Part of a small language model's weights.
Size: 10 layers, MLP 896 tanh GELU, vocabulary 4096.
Training: a variant of SOAP for these matrices, 396M tokens, 3021 steps.
Each number is 500 + 25 x the weight over its row's rms, rounded and kept within 0 to 999. Layers, rows and columns count from 0. Numbers have three digits each. The size before them is the row's rms in percent of the matrix's.

# down: layer 5 MLP down (transposed), 896x224, rms 0.0633, rows 92-204, columns 56-111
# up: layer 5 MLP up, 896x224, rms 0.0632, rows 93-204, columns 56-111
down92 102:503484441529452502501507520514469516517522499489465445539494495517467498487520512510477498505542532480518490499538500505555516475462490489465511490479473497484472500524
up93 091:515476490479516495503500454462501499535450489490461523491482545514510522503496520509528539519459515510471470483474502500489487503474471489553508490493461520466514479484
down93 088:523534514460498514526491498514497494485493524523514485539460511516463576549485501467523473483496486519479474561501504515496524516497517501540494480478511480500543492517
up94 105:500556512474505448474504504519480483466491521489475518504565469532497478510468494462488528492474530510493490473548522505507506451477503465521493492487528495496515452465
down94 091:477499509494523519545494473506552486503484479508494476510462496477494504470490485497494518505515499508492461521501475491478499505486483547441491487495443464494478502519
up95 097:507468513486496485512493526524489508482467501501490505511466458513453505553494547557511473459516487458523500477534492481461507456476477459496470516501510500510518495509
down95 105:488482453547486541497504522499522444539572489498462495495486463515479484473504457508523482525530488486514498493482511487481482513492517518538475558533507516468524500487
up96 104:518490494483466474456463485527483521503463520502504463475513496539511517479512508523532539515488495496512463522530516514475495481512497497499505513524518499497541531494
down96 109:529466497517487515460522497453508493523528486505536503481484531523506495500547516477528482509508496446480540462530479524504451484542518507508481490512501528524503487530
up97 099:451514515529513490537513479505451470510523494494487485473505513511511527478518498524533492501452528520486483510515505495536476496505530485488521475535521526511477508486
down97 089:479490442479506504518542490483474521490590472528506499450462510478500489548531489507486494455557507482463489516538443522456512515506494578490487508489461463495498495499
up98 089:493514515526479500452513462494531497494521530467464524471521547572476456459496504495522517485487490484484480449514513485455458526447504529506497495523519529509534490486
down98 090:475521491464519507508486541495534517487512495512497479526483454493554517523510509508449502506484530496520538527538453501544519501506477519499490492490476510455467514492
up99 099:509477455477470474464488519495489481506486485525498465471486479537501506486479505471483504498501504515491506519539505481477481490525486509512527491551571482546475519489
down99 098:484493540479489503529525472526480561494546486508568484503477526528511447480493504472528474503493501539495459502510477508485502500475476505456493493509456490480509481535
up100 094:489473520520457502494479489518498520494450457491467480470470491527503524510516493497471564526500519498483507517471542497453497521512462505515543535505485502517496474505
down100 103:528537517483457502462506453511553496541502507512481520533493541481529500510551537483524493517499510489493515493512474460507486523517490513519477513484485526466504504489
up101 096:474464542493493489524484502518491483482494480480480471507475532447498508550486501519499481482487497533509486427516519488508506449484510535495501509475506513470488465493
down101 098:556473487491505489543467537486558509501500523550465484499495525513517463498502502510526472519531474476509503466490482438540474503537483501500477531473451562546517521507
up102 101:479509484496549481490521465498491474533474503498486507512480478478503496492509511523492496522499487500537590469524492488522501522487500533474470460530482457496514523499
down102 099:460476500484506501480502461501545498477481480506501494519511475516473486507523502533487483473484494551531528478446499474503474479512485544499509475498489467469525546501
up103 081:501514457480476486471474509524500503452490519505525489510474473475534539513491466508484509497468523529498544505488520478471491518499514495528500485460464534509492490489
down103 075:495485516518514458500544460444511486526479496485503470509508478506506535481477507470472499514507488466476491503499443498532522481515500434516473484491535450498501512505
up104 100:532487491521515517503506462495506518472502478479527494502525525490528504569483561474501497503534508531506501478502518459483522470464535488508491502491508502549532504526
down104 098:494507505498518522494508489506504482495499481518509552525507461537492488493476479503501527534458473469509544511472481494464485467522515503465502487521499509519503464512
up105 107:484525520478522494497465469507542504501495514540505510520520504513542474495512516509498511514489521502506524466481505509556477530513521472483514504529499509480541515492
down105 103:494448518470538502467506546476450479537492500499488515545457500486493545504467495511501477545526491511462464545474489476524527498498487523473485474557515487537526494505
up106 108:495490503493509504503535574501452506544471517522514497536491494480499539476531452525489495518472511542466501547507492518500475518491524459475471485468471536472529520485
down106 110:448510481458514480520522514528505539472498507500536475504479470498465509468477461486507514479522553539509481510503465482515485486505515436496501560509503500480518475484
up107 095:527498493515499493469483483512474498529501516440493501489509476507480506479482521517532510567500475503507510467562517492523547494498515459497530506479535506510517519493
down107 095:546526508520502517504461481506502462535485509485497482503535466460521502495497530475466478484512506539524488511520445506526475479491525532555509484487523468514492482502
up108 102:491499471518492460485534550561470490477458482502485501476547498500503521506468535530497509519502523502497532468493523485499492487531516495500460531456512582488517505457
down108 104:478509543499503510485526494505458507487509511500498491467511537516452482526520508493463496510497459522489506512498493470510449469531478524492512553487552545528501521506
up109 104:505522506539518527538524507474527436472494507492509482519472492545483462488486490490518493461531489521511486477567518486497492484519522525476481456492481526478487500528
down109 108:556462563549468530499481496490513488545492490498455511479512492510528468479499491464499525504499450554493535503504512502502512534497516545497486567471515493524461491481
up110 108:526507484512502490493474500499467526498519566479515496517497481487502497523488538499505485492488556526484501489500463505504482492510466506479520478534528488476505483526
down110 104:459498449516479519522500474462518500512462516501494506477512461460516496533474502519487525506511483517474503481507491523455507433494533497536523538495513513502465490495
up111 098:554515535509546507509543503491499544481475494481501524492502511538499486531460493559532489513514498491519506521459480498458484518566536456496512521539513490525502468504
down111 102:528492496523529491462473497512505493501563520510480532516491516502501493492516497518474515506518463539509495448479492483488503532474500510516507530520508497559467510499
up112 108:473536495469517498467494474480546563475505489521464503472505486493526487481486487473463482536498501526485521479494510514487474523486473478525519522535446508492448496505
down112 111:503446496484466503479473498505480487470524495499483492558481496485542475503526516462519496523518493459486507514489474506496496499520477533516557526515472541491455482477
up113 102:510500509513522506510524494505516521538495500448524458525501498442515516469520512438536480512503487454497503501535516511516553476529510511502516486519450509541512481503
down113 097:479551538489466431482497486479497498457497482540517490479494539484531494519488529530511503507505505525480515500509467490461445507480497495498482490472535489493525553475
up114 091:528504493532484465477521481540504474512485487426462514505488507536520442505512538472486535537535469489452491505485562501510526537461501523457491501498481506533475460503
down114 092:535499517509527481434504494487481514513523463498549493484488466478475446482498455517543520519476470476508485489500510484515470523482489478489556503461492485521490535484
up115 094:527505486506469479510456504499500563532503498513482516513547505533515483478480555533529519459461497510506496529501508548528469524534477503492499555512492476500524496462
down115 095:508518479503514563526535477528516464496494505492489490480492511503505507466510519474499540513524513523511557458483511492512503532472511492471524525515496514458485522486
up116 101:486507509503510507478480483499485516503443477475451473476482479512503573488523486491490486446496502508479505461482441549496547516485471510525454521483525508507505474513
down116 110:500496542537479529499522504481562523489494529501499469517481456518467539497498525512513484485479502541474481517497495544503519533547507484540494522530534514512482503468
up117 095:487493478541519536496528510545554558462502481492528506476485516515481514491490469489534516524500509524457475491493456525499477514524471521520558504497508473502510501515
down117 107:512554509480505454476485500475438483511497505490473492526509490461527473539519518500472500463485510513513505496526532483474526484458499412465474468504508494493498471492
up118 094:519443493520479485500458530487504549514487498499486465500492516499507520513426453503482460502512529484497545499521469502507483543516509467480452503501469514475457451506
down118 096:519502504535472520521488515477518512480535508460484467492469487466552506516512510483491495496498491490460540496513462499482506524491550505509530515496509535536529541510
up119 087:506511473502512516484485477520497525518505532502504536532531507524516474491521520493499493499467487544424490469508533504486481497452531455480556487551506480483464448546
down119 086:502495506505504484473533485491503502499499461509458505521429495521541544476506496474476517529503475482526456519531546512498497509541499553495461507479500524501505487475
up120 098:453512464456479484455506517512527533557469534535504492498470441486516456539484476497480536520523505467532513494450584499497513489495493514507508450479504498556464499479
down120 089:520480515505549437476478540501496451504467510487484502520525545502469501488530527519487498498514470454502457525520469447518483529512542442500496497493505492447535490531
up121 093:506478497481488506491476452496516493519469463453552504505485507482556503528496517492516531503445500519439482496500488483539506551440482479513573497506457520499537459513
down121 100:478441482512498500472503526486478476503497490541493473550496483533448543517517457493495498504434482494523582490506509502492512535489535505532457503496555513490497509467
up122 092:461474461516519476477464472497481499448506486505466464490473499479548507520521478536469471540481466565502511503527481460483537503466509478525517492477485490508492474494
down122 095:501496521521512503503527504498545462503459489526504494487508478494476500497526512517500473473461494465552469508544503479523489480479458497472517478520510518522520447480
up123 105:509468526516515505469491497472497557475539486498484516484511513493481502531553503517474525551516519481519536516457503491509486496442517463502483462532468509511532495499
down123 106:465492470488528489469492476507480482554507479501485463492507545447514513481467537517523506494505550511476490539546556465530508491555484506537501513458480498513469478486
up124 092:503544495544505540491459539472498493446495525521491519542527476481457500517499504519465444489475511497514524485454542524522467533486514497503526507504499518521477454527
down124 093:520484505513513521557504442489504485491497495521513530471490471484500506514514514497493484501546494457506506498526529496501507507490520517453501511506512502491475487472
up125 081:477507486540489494466480523550528516490471494524523504470449513464546511518500508502462494486521510475456543500461529450470432490497491502503515510513498500522454478479
down125 079:521517521458502503536500507498505473514516570539517509538462505545527473518475479439525491516505486465465525454514444479511539497522511497527514476499529508465457511520
up126 096:487485540512446468496489538461556513498509497473468454518522475507536486505493482464516481514482479495515524491553508471539478498467511477462544524500519533521501515486
down126 098:498507449502442545486491504558483479526491512479530519488470499499476502497451518501486528502475492523517519507517502498489514537492499548519470519504499483508478479510
up127 105:470477484522485477513495492482507536485484467480493480538500515527533480481476521518496464527458545512476509545524463499465466502534470516519506498536470487491499505504
down127 093:530500506529518492556495496482521512519503496480499498498489476468526508476510484548514477487471455464466519497495489494546515545476470558497491494499512495499515487532
up128 100:512537510487502466540475515466479457508515516493504539517489482493498515517506515522489515525530539477521527472547464501491466564466487487486517504510481543495478530513
down128 102:483486488537526512481500525485520508484459505514532477471507515478502523508496499541507529496510472493508505496485489486486519482497497491462466518515545509532505558510
up129 104:502492493476507554469497488489521547501480507520478479500486510521501466471488517508538503518478496538515455486536494501474503471501552505491525517548482483522506464505
down129 093:492462484511470481522535507508477486460494503486498522526517502482520479485508505524493442472499448464474487537483471472495497495487471522498527507475505525523485553479
up130 104:479489464490489522488542502504491469482494513516481528525469484515521502470505476483504497542492496517503537465552529483479533456523489509513534491552538464479527468477
down130 098:497506517478531492493518455511523553496497559495510508509497517497523534489534518529467493522536505520500492484520508470448509531460532515460515461522501501501491486501
up131 103:520477511511495479493504485561495495456458403495489499517488477484527476516497500461500511550523501486540499488485495508530492490435535480495505485509490469508468529533
down131 107:501488472484526526522532528480500525510487484489507477521465493471539518501574481495517481513514492451496529537521474519535537467497477516513510474483496509516518527488
up132 114:492497492454514494486507536459503497533459492494491483485504503511499522472529485482508492511501471511526510482541520513492497496475471485433536510433454513512537484531
down132 110:487483516522499511497477504473489502510520550478470523498470538483510536489534503532492500480544503504538554484429489533514500481496478496514478550499496459485542464495
up133 090:486489518457543533481431527493521484466493453506494478549514516474519529476508512470478528510506505512521496487480478503519514470464431530499501483504537472529487499483
down133 095:487505511479516478513474532515511495524498505504547465485485457474504498504514519517466489526489485524488492479485575502513471477522478484508472507493470483457527494527
up134 096:528509544525476535510525523543494492509521476475506523478501472475483457464520531498494518473476485446475476529535497512493491539519478499506485526496509505509500479579
down134 105:506478489486504515492495500493488545525468503482539529510512498501475526532526536470487501533511516521482547471441503463487515481531455472496529501518502485478511536453
up135 101:503476497529507484535495484465478511525533523491491498535449540562507485532540470469504531487534504537510420476471538474510492416461518513469469484464481462468461464526
down135 101:547521539450434525556475480452515507464496513485506495459472540497481501464513497452495540470463493464468456531463503480529528501518511517496510566512515508499515525518
up136 098:506546524496552463502469535475495481496513532544464544464479479523451481510510505525467505504544490497474516521512488507476500526509476500498505508489493493496478490489
down136 096:532494490508473494486504492516507486600521465471503486529461563495480452498516543513481487508502512452474532525530514474518501488504495467529475488492537548549515507488
up137 098:496501518521471476487485507466477522479574487479501495452522530565474551497484488486490491513508485534474511520509523493555432530457504480506516506491553491530481466504
down137 090:489492497426513503479530509535487493513470517493494500508475480437503460493516518517505500502522471488489494504513474491475576448543516515476465494482507515482531499519
up138 105:488461461512510503494512487445508530491492481520488494487464509473466515527507476434500512500476545539496501478506510522424512510501497525510493490443508480524505552537
down138 108:459526492513494509527538465480498541494497489489515522479526509505490501525498501461533503491487527480492498459501490507479514501518500498482515492519481501495477526512
up139 103:454512508477517533465498495515452524488484499512493517478513475508500504510512517466490502498487483537532521487505521479476474520509527491474494532476464532514484530480
down139 097:545508538528478494504471527502499504483525493494497472482477455485526480476504507537498487482542505476480488536502487491493540571500494488535504488498520497541522462532
up140 104:492492494457504478507558489485517479529483491528490510483513507496509467504494447487468466526475473491481465520462478468529491488465521509499515540455499484489566501505
down140 109:483505466433534543492530484509510506466527449510516482470497469530507499483445518498491503475517472504507487456514499493517483497482497543477461511480436505525484489460
up141 108:525547452510508444489500515470483511495505544486464559528518510460511472524462486524478527522479536502449455507555494509476504491521510454454500504491531465499508468493
down141 105:501515474473513467467485555482539480520485507502528513532495534523478524492525471498505476550482490491523525460523510511515481505506519501481473529459499490527480502519
up142 095:528479479484463527481511566476508510540450494562470488541471506486474465542455493502539507525488489548551499518533527502508459496467504492521505497540469539496513469470
down142 094:502473497526502508479523508525521514462559497471508548480501473486536529503481513521474489465545511433495463487446487535485540490534481463482496485493469472524501495511
up143 095:452474537497488507499468465496504516512459464521522486488487547532503489548517493473480480513476467514502538459522507518477496489441468474456526509525511473499490581452
down143 090:506489472483519460503525487479509509468523495483497483471520466493487456495502484480507501456555489504481489516478497467520524502506540518469473516487540509570476526496
up144 107:466469448479536451491462481469532538509535504454459451511478503462509503459477492488519532486493528520526501505490516506457520489488508518509511493493478528488474470489
down144 121:514502507502532493511526503508497529487532492503476481535457481505533504483525474483499492531477510496501522507486495518495510532472461476525526491485470489479462539503
up145 095:454486491468487434470496492473497512514474484489517536550500482519480503520539495546469487510447521504513506518505481465531487464510513511512463483522499511550466521500
down145 095:566532468518502463509477493489483519498471516476524507499477492513477507505511510512443460481454487514516445499510549520492455491485504505495475459487510473545497513534
up146 098:491578477485494518501519490503532503505501462509484509539543483511502544502470499475466477483476500509496519532451491521505480490521521533528512465479518485544536465531
down146 093:550511457495525477494447518473485521515516497550529496454484439485490514469438561521497516474522509497475497508471480526517467499518500478523499554544509481503509491495
up147 095:549501481482508502463529515504543565505487509494475510526511572493481505499507511461476487466472518532471537470483500516506477496492521499518493481477508509441480488508
down147 090:472512494503475525532540518534460524515468520480491506480526494543514489500512519459458542485491487487474499451520498465498503508532458512531484483489555482526497526484
up148 104:468503530483525532529486505495469514492493523511527529464489490479489491489493505482532485478455483454547541500538507513522498500495487516500531458483542525538514551481
down148 107:488493518496487505519514514509509465488544523467489459495464489498541526501508463496506512479481518484506568483501452522512514466524501524482543489522489532465534500500
up149 098:517519503552486516480476500495514491502485492483500553481498502523505479518476479492518534493521528533541486479501507486503493470487492475462518518517463520546501492463
down149 101:471524525494472480514510520523533447506495458488452460475540490462525455500518513519481522503534474493479483489485487478519463532488521477521491493515501476515535476537
up150 098:518490508489488481521530482447467506518489507503446518477497525556484463516449524514483520461507490525536477487508528477497505453465515531512507456458525464491491479437
down150 090:477520477514508450531479533511480493554463490477482483498514503473517540507487516517491500492467502469486448492501488543510493528508474464495517508510480500506484472526
up151 102:513546492503510511527544473465516472540500507525481484543513475515477472447488504494534495461481502519492521451537555493548499524504454485512521525479498518502487536490
down151 087:520440501505493499507458486492483556484512494483516534491500521506543499523501542486471535538541498493470463553464422512448521489522489534492515497534509496504524453533
up152 100:536495469477520465482488512497463511475501542476506527457525506550474450521469502493484484547480523517459523487523462486508527524498533489458480529490535499481467498476
down152 093:518485485484493517483525477484495506533500467521497441537506514492499511474512423509495476470488490458501480517503544544539450483528497511508511494547467519522509503523
up153 099:528488511481564479482492517486509530503504501463503496474528522527533550493521566535503537470516553495507520502509500507495500521510522511510510502494528484468501481483
down153 097:518493528519440515503489538535489513535550495473510487534495464492511524514499487491540511494521492474501473504545491522507482516524441507498535503547485521509489472510
up154 096:516525515539541507485506493504466486489528504500530512492514457491511495499454522521516502474510527491455494540463503489436539497486560475486491509502514531522473521523
down154 094:469515516489477494499484502489541511473498478554541458478497516478471469532503521532568499495490460476504496473513460490544515512552515488475512495478485493484540491466
up155 101:469540505452496496515563501462468536501485498527513526510494477486480501508537496485554498514486494516483539466500517493504477476530513503488505531505459467505496498482
down155 107:496492479457488543483493485436495544523508499495460501528493493476504534519470457466489518478452495486516482515530457529512548517488492487500545528494526504499447552509
up156 101:526477473494520475547468532486507521481500490512536513504525515498502514507506514499492531483502568467496525521495513530510488459516505496526485504502475535469513508457
down156 103:491497523499530521553488480518531521483489497487498531527494554535553483515487581529518506472499466495529530479443491483500488505492463518510467553502461491482483486522
up157 093:470490453512521490513470450458506488496504521496487483505506519520539537517496499511502521519482514473493476456509533498489509511491487540487508484506494483560507453520
down157 093:515495528506482535515473549483472490505508505529529508423522491466518486477534470476507530493474484546532511534514473513551547480533486475472542480493502545494483507479
up158 097:517546500511508449495490467518482525495485517506514475478495503480496494472450487483504500517463494494511474523550534530501486490484462545476501509517516548496525487510
down158 085:516480482492495526496442503499493484488496460470506457523514511484506491520502508526482506531504473460473488529450549499518503527463513570523499470538466496503516510474
up159 102:506538528474483529471493494488502512484494485513529487535507484501520554496503511501468493490482553527519486503508508491505482470500466495516481471479500526552499521487
down159 099:497457490492519494500475539518501533527529484514509481490474497524470520486518448523485510503482513477465513474489507477516512534477537476475561542525525473496502513453
up160 098:509521522501468491473460495504553506488517488534499521459525519489512533483467521500530468454498526511496460478503511543500435503532538517475552529536468508527495462481
down160 098:519490510486468493522519477494472485538489488515497506469501442514477504478513487499525530515503512477417532504540441502525524525501456506468508516503451471488504561516
up161 104:469498479527473500511504475555465504493495504523514494530491488491521497512481484487472522498520507515476527467522511501491459495498511453482503511529492450453502506506
down161 102:533464462484554494504517511467515527483484511457488519512498510540492462475513510530461510548487493516532487508478511526495521457493525489483483518515496516527535478463
up162 103:508490488522489475511478533487512435499493484484471521490531478480460506516431495536506520519493496485506470503497515472507518495502455471514482519509467496502541472483
down162 107:511463514543490454487516550517515470497503499531497480463492467453488473486516514490528483543500462482500525474521527446475522463503499507488494462442448513500502516502
up163 101:536525422521561514501520541457487496538447522483524503460479502456517500518511488474516520503534488494540544495525491488482462528543474545508454506486509483517456491518
down163 104:540489482491491489472507509503517448495496499507496507479506542489486491490472513513504478474491526483536493485543490510515491517540527546503515502459455485459526494514
up164 101:446529533490486491481519480493448525497518501514536483511520547463462519464532486524528512514474523515524497539507537473462547500514477463512528528469507477539520501542
down164 095:507486471511472506567515521484515500518495512486489551501558482453474504506532523526507507441540485480482474507506432505514458508505520455488498496510481497530513505497
up165 096:517484493490466468546515499516518433483466511482493521527509508521512517502531468499509528550464513521465483492494506527471500491502495502468493506522468487473493482493
down165 095:515500542519465490509510489471531449566492546558467491542497528515522497488482501515524482504510533512540483541505490506533479510546503501477500511456521522491483486516
up166 099:546508511463516507510489549486476499485457473553526447468522509502494495530489479474512491452490510533547523445507539526478504482485519484493504480507505535479513525469
down166 102:489525486486520485484499495526528477490506506494492523518503493466442483519500441500487509549478527514504483502503513500480451525488528515498504524506532482491513501492
up167 113:503490518505472517493536472502507531508519499515480541503527514513443511495469456469529521521508487487522510512529479513534506536466471461481479510428494527519501465507
down167 112:520523479511487514523484465513542499441570510497517516466473481482452460493477481468477492468544492501484513479557519475508440487502494521512507482478514504479521486503
up168 088:503517496484479499531511497557485484476464570517530505547522508480521474509493486525468513502481539537508514541489481497532521504461511473473537480499471513556542506542
down168 097:482488510532489517520545496522538460509549547503485458545485468546509461535485513514523470478501498483512500541520502455504503515455480491495554532496554508491515499540
up169 083:491479509502500493481496486523475531491483495525477506465507511482471506472529485496474500460489502509545477465502513509517534485468489513496494483521489506528497509524
down169 089:474481495498507495493517544469497485539487521459469508515512464465461518498543516501519490526523529525445499575491497483536525498478480487496434505484460493493479502498
up170 094:488490473532514519448512500504549540501486461524490511518500482490493566465504529503494535501503490500538504472521497513540496469481482498471492517476500470501496501445
down170 101:498520544477470476490508461535516549478491520489475500520452516528481469484474557438465497501514458496463492558515512521512513491515478509492538499512463482505515534522
up171 097:547501517441503511494484515470495534465488486540508460557488479521518477530514526477541496528547524499467514469513433515494537497445500483516498515476558524493493495468
down171 100:523508526468513506473472498511456497476496544537510467468537486451490504463515474455493539467498485466521489500544528540498523481479522511479499492502505519508491519520
up172 106:545476511515510501495484472460522467517510531539530474523480567506532496490501471473462538520522442522558503524493526484479508484491501465485490508435474507473488486497
down172 102:521493503520498508490516440531516531510548511524502469465502502500463543525492507485522523501495505519494517500472479487472456490530455497501530523445533513508506564448
up173 097:494533531506490516516518486493466505513516530569483520498480486527492516496487526489512493554502530455507482486448565499492502507530496493474433507524520511532490472526
down173 104:483485498480475527440512566482481500518496520505480529521494492508479470507546515515488506482549517488490519469478525485493522501508529498505506500525485476502506516418
up174 099:507538463467521509517520492473521504533494514480480486505552504507516449544520511488497557509477470491494519476527466475530554470492545482505510494461511521545506468529
down174 099:467499506457487502518526483477513509519500530479509482484476522460494468471530478472487458460473478493444488470518478505479523476511520475539456498500436476494505509520
up175 095:466551517477482478475531486507484528531493493514500528511489500504505484528477548501518491493485495487474481526546449507469495517495440547449522478527475521498559495515
down175 092:497501543503508517518467537534481528500476519460490512518490549510536512495496508476497487524516485505523515478461524513518454480493465482510479501514486492483495478519
up176 101:531524515514521489544481508495487493518491465473533509477546482544566521488491472485529496499493542543466526489484452512533508514469504488513488480518475486517476522538
down176 103:472512481463463466508516483543504476536489533524480491505472527489453485469487522534488469536491519479519502517506502514518443513535519496500462540471484523480497508467
up177 099:475538522500550497470434483489484508515506492502522538488503472515489509528513472494537515494514514437507510546508529534501458476530514509506527501501521495503488422473
down177 101:486529505501495507499506484470504482489503519536554492486460474530469489515539464516519450550517509489473518510507481555478459473487500516481505514474527509496466520523
up178 094:519466549507485507510501531525538495493483514487508518472503471519487515519480472524522534528479469526537523534492520537460559494514533526495480517525513521532506486507
down178 098:521478505473571471513499540539462471464535465504500533468497482512539487492518490497513497492497459480535510515492500498500541489502489518503569447447506488551480495512
up179 099:474520523506524547539474464510531526479501472486490509508519486495512538533493485474531496510509482540519488526510511520526500513478486507464468442525506516450491539496
down179 099:515548490525502511499492493455492538540489557468532544518553497550487469446520490517452514512497496478505523467516495460513530531531496505511521503503520487521504480474
up180 093:490534500519531509460488488457485507488501541517503495496543503479511513494522443503515467491453505498436460526486474454505489468548545502490518508495515484511472527456
down180 093:530532516497536487561480471499479521525474502495453485523511453526512498505499486482549510508506517472531516506466499457489449540502495501517482490479558503520537513451
up181 099:506466500485495478439520483482476520504461493494509496500516519475466523531498505485454483500472454509525525563472522552501525512517494444482512493542509516500505565504
down181 105:526504513557481481500509507505496508577534518497505503511491502518541512470469489516498526521509515473486490499523461511485487477477481493483504518499552528488488473491
up182 098:436475484499500505519466495508500519486506527533518477525490502510552488501478461506499489470493507502535532523527480502480490473509500485471534480482508500498541540505
down182 098:509483493490510509497466539495490518497475502508508526495526529489503518459502488510510491480520489494475496496554542453540509476498475540531479477487520468508505470527
up183 101:504564509524506520486519456503454532438480512481490504501544484496527480473502479499459458466508511492517470489532491441463470493464506490495472450506540479526527482502
down183 100:496468465553468486486476508548464523533483476490517473447486505525497509468542519465536499522518498508467497551475524484526476494512480536482577534532485513496502511503
up184 104:498518511485539471528455577522496517467556510519499520535497477483511531545434528488504497509494516496511466547464499514472439495521484523501521458485489486532491478510
down184 100:497481473525508469501507495492499516530475521537495507460513531511512507528528521482498537547541526507504469524481465523504482487498534522478540543527480496480499493509
up185 102:513453503492527462464480484479471524483479490533452517504514457490495540492510489506531524514499503498499518496532524513456505459493503471501490512478522526433567482516
down185 113:494492560532507529524513530505469452480510496510484466463503532502518490449494511469515511495485474500531510507481531469504502479498454472497531484507491510469508544478
up186 098:511460497518513465497502509448523507482531504499516518541501520489532498531485496507449488496492506493529491459522507495524527549490498523525534506480478517517480450532
down186 087:510539503549464541516480461504496468512495473504457482473510466499494502499477516482554513446547528510514502554495518520479490514525490493508552537471521536486512541475
up187 095:498515554515511513487516504495515547492451482491531521513541542543520496499470501522494523492524457487498542476523493492492501498489520521497538464476506505498521497526
down187 091:508455493480460496508461495497492470512554542503495484479488480455462482471566482480475492510482514485495465449509528515506511490498475513531468507531498512503456495504
up188 103:505479484492471528505508509479506485509459430516472528492492485538473520522500478538505494474523516510518471494483494489476493532501484474514532483475520508493475467505
down188 104:558504462501507459483505506535511460524507493501442493526531523506478493464485493500496462521545495489480491521512465474527495523446530502512481467493490514538497454497
up189 098:493527431504524476532446560508492498493490493513520506482489461498535515520517499494523545499472493480534512545478519497483537488499491495515490506488472525516507515470
down189 101:487501485524514508496513497475453512468516519471522494489460498465516529432501505482474501478477473494515527523479527454476547536456524470519516465505478529559501477467
up190 099:547522436471512506552477474498561490456476496483512531486521547528473512566514495497512451494545515499535549499488508509510535472526476505470529496442506487522504473547
down190 092:518511500487482482512483508516463471490522496505500541512453515525475538493467481542491472490487514501469487487514516517539453520488494504510502531472471490497480505531
up191 098:519490518555499502478530461477463500503527511509503537504470494491512520480495502482494492519520476489477501497499520485518480490486531489471468541445480496525557493548
down191 100:464521511501509501448490540512477530493514560459502496502498531505549515540495482512495488526518530465492511487493493517510505440524536456504490493462490468497512556517
up192 093:455506479503496521504468489523555538517485474481502495518531480547505502507489482457532492549480501516500509469492482517500491463498534471551514500538460516492502491517
down192 095:520460503555469504489525512511487432528526500513448457468492503492468501521512476500468492438502467484454519528524529444516484493527519502485529504481497539489526526486
up193 099:497516509491472493525544481526467493521482473505497508513497508490438540521495476528521488525478557499508503471523506500455488517489528522506524517521526517497483472491
down193 096:486509446487466492498519488517497506459482497525526493476526499482503476524506499512486508494486474520459473513486501491471508485488517509492512490535507511438470468512
up194 102:506530496515497502512517509493459471452512494563488497538469494554451495516513474460503519464524520427506506484473497498464511517466472498481456522502495511479517545486
down194 093:491488491444492516483478496557523502500503476506490486505477492465523460493514524473550494500465501525514469522507558528544504476494491564492487512533494539510511494533
up195 102:532499479481505447511508452454466510531502476496462506503507499525461484512520492479508517477517492494509492478511486492509500485465462540517490482479525524510529505522
down195 091:523462557531514512515477562554495502468511500492526509473514509545496472509460505495499495517523478516500490523466502479517455496496514466478528532557492531465485514488
up196 099:481491481480499501455466460484456479508470524575498496499482492514448505476491476521487492524495474507526487497479451546509506474519541480457462496456481477515507537522
down196 101:512500503529499500457538451532506550483517557525471457456464531495519492510526499518467510486515522496498540489493442465450488475502500486479454482505488513461499496487
up197 104:475500500531449487476508493453456496483491481493491484537509500527451519478466485493499454468497537451505476494526505477461527491495501467483473503440502549515484480505
down197 095:498506526464483476468495525505516528473516476500529521469478492488531471542489495502508469512559465501463526534518509513510519531511563525537463494514565481464502511516
up198 094:494506534470489486498508512484539511492496454528449471537507478515491498506460518497488480499461491473473491546477557494450446516473494492509562490481520518490495456516
down198 090:453509515531511503483517492506487479520524483495520560506503514484479482454492493515503512498516483504466538503494507508520512497549469529519498504475449471467520488533
up199 091:523502481466511533495510489551512514511470478445497472482480526524488517502530455472530545474487488506522512476499496549496464509510450521498517482490481479553508502518
down199 089:494502484495479506471500525462490488509476503505469470532499481474529552480480514459497506482493473526540519470536508454496508475473502444494445474481514502526469482523
up200 105:528487540534497512537482519528469479446477507523491506465515531495500465485483557524515515519485532493516487488516564514492516490495506505489507500508498472487517513498
down200 102:513496492531509535494537489477502479471514524486508486516530510495534477440519449519451493485476475491484486486503542533507509508463483508538472500478533507485493514502
up201 099:463495491502502446462542480470478530475504506518482553506507486483532486466522508472507503474510554531475548459480535481494481495515512462497505481496544508536505466517
down201 107:546487536458499485490530433494526514434513505520516446457480487501434487494509511543520419453470511508500515463453519496535484515461497506526470519461487513481467488499
up202 094:543515496514474474505512464460490526479516518445487509512509485503470492492476459494504511524465488552561520488470532488490525503464453513490476551469485500529474498479
down202 088:513447503473556466481509519565525480529441492487515493490484519490502500533527515525526445492512543462473482500487491518456498499512519520481546477500515498534541491517
up203 108:529529497459549476559537524559477507497480503507508528488489506475513516491460490494483481475542505505528511495530525501485517491518536498491450526498473505486515461453
down203 106:504493517491509522513509495495537539522508497505512512509509490489481491501486519471509536518534492506454518508488524488481505470468532535505483516468477545503469489486
up204 099:534495490479499541523523477502430535486488472528476501478491509500485524535461524474490492475505502500544492469505489508517501498495485507491504492478474502511517411484
down204 093:514482505455534480474489526530474498524516456514481492435501466515460538515516468481488478500502454452450501480549521538477523554528462486516470523527468490517504533542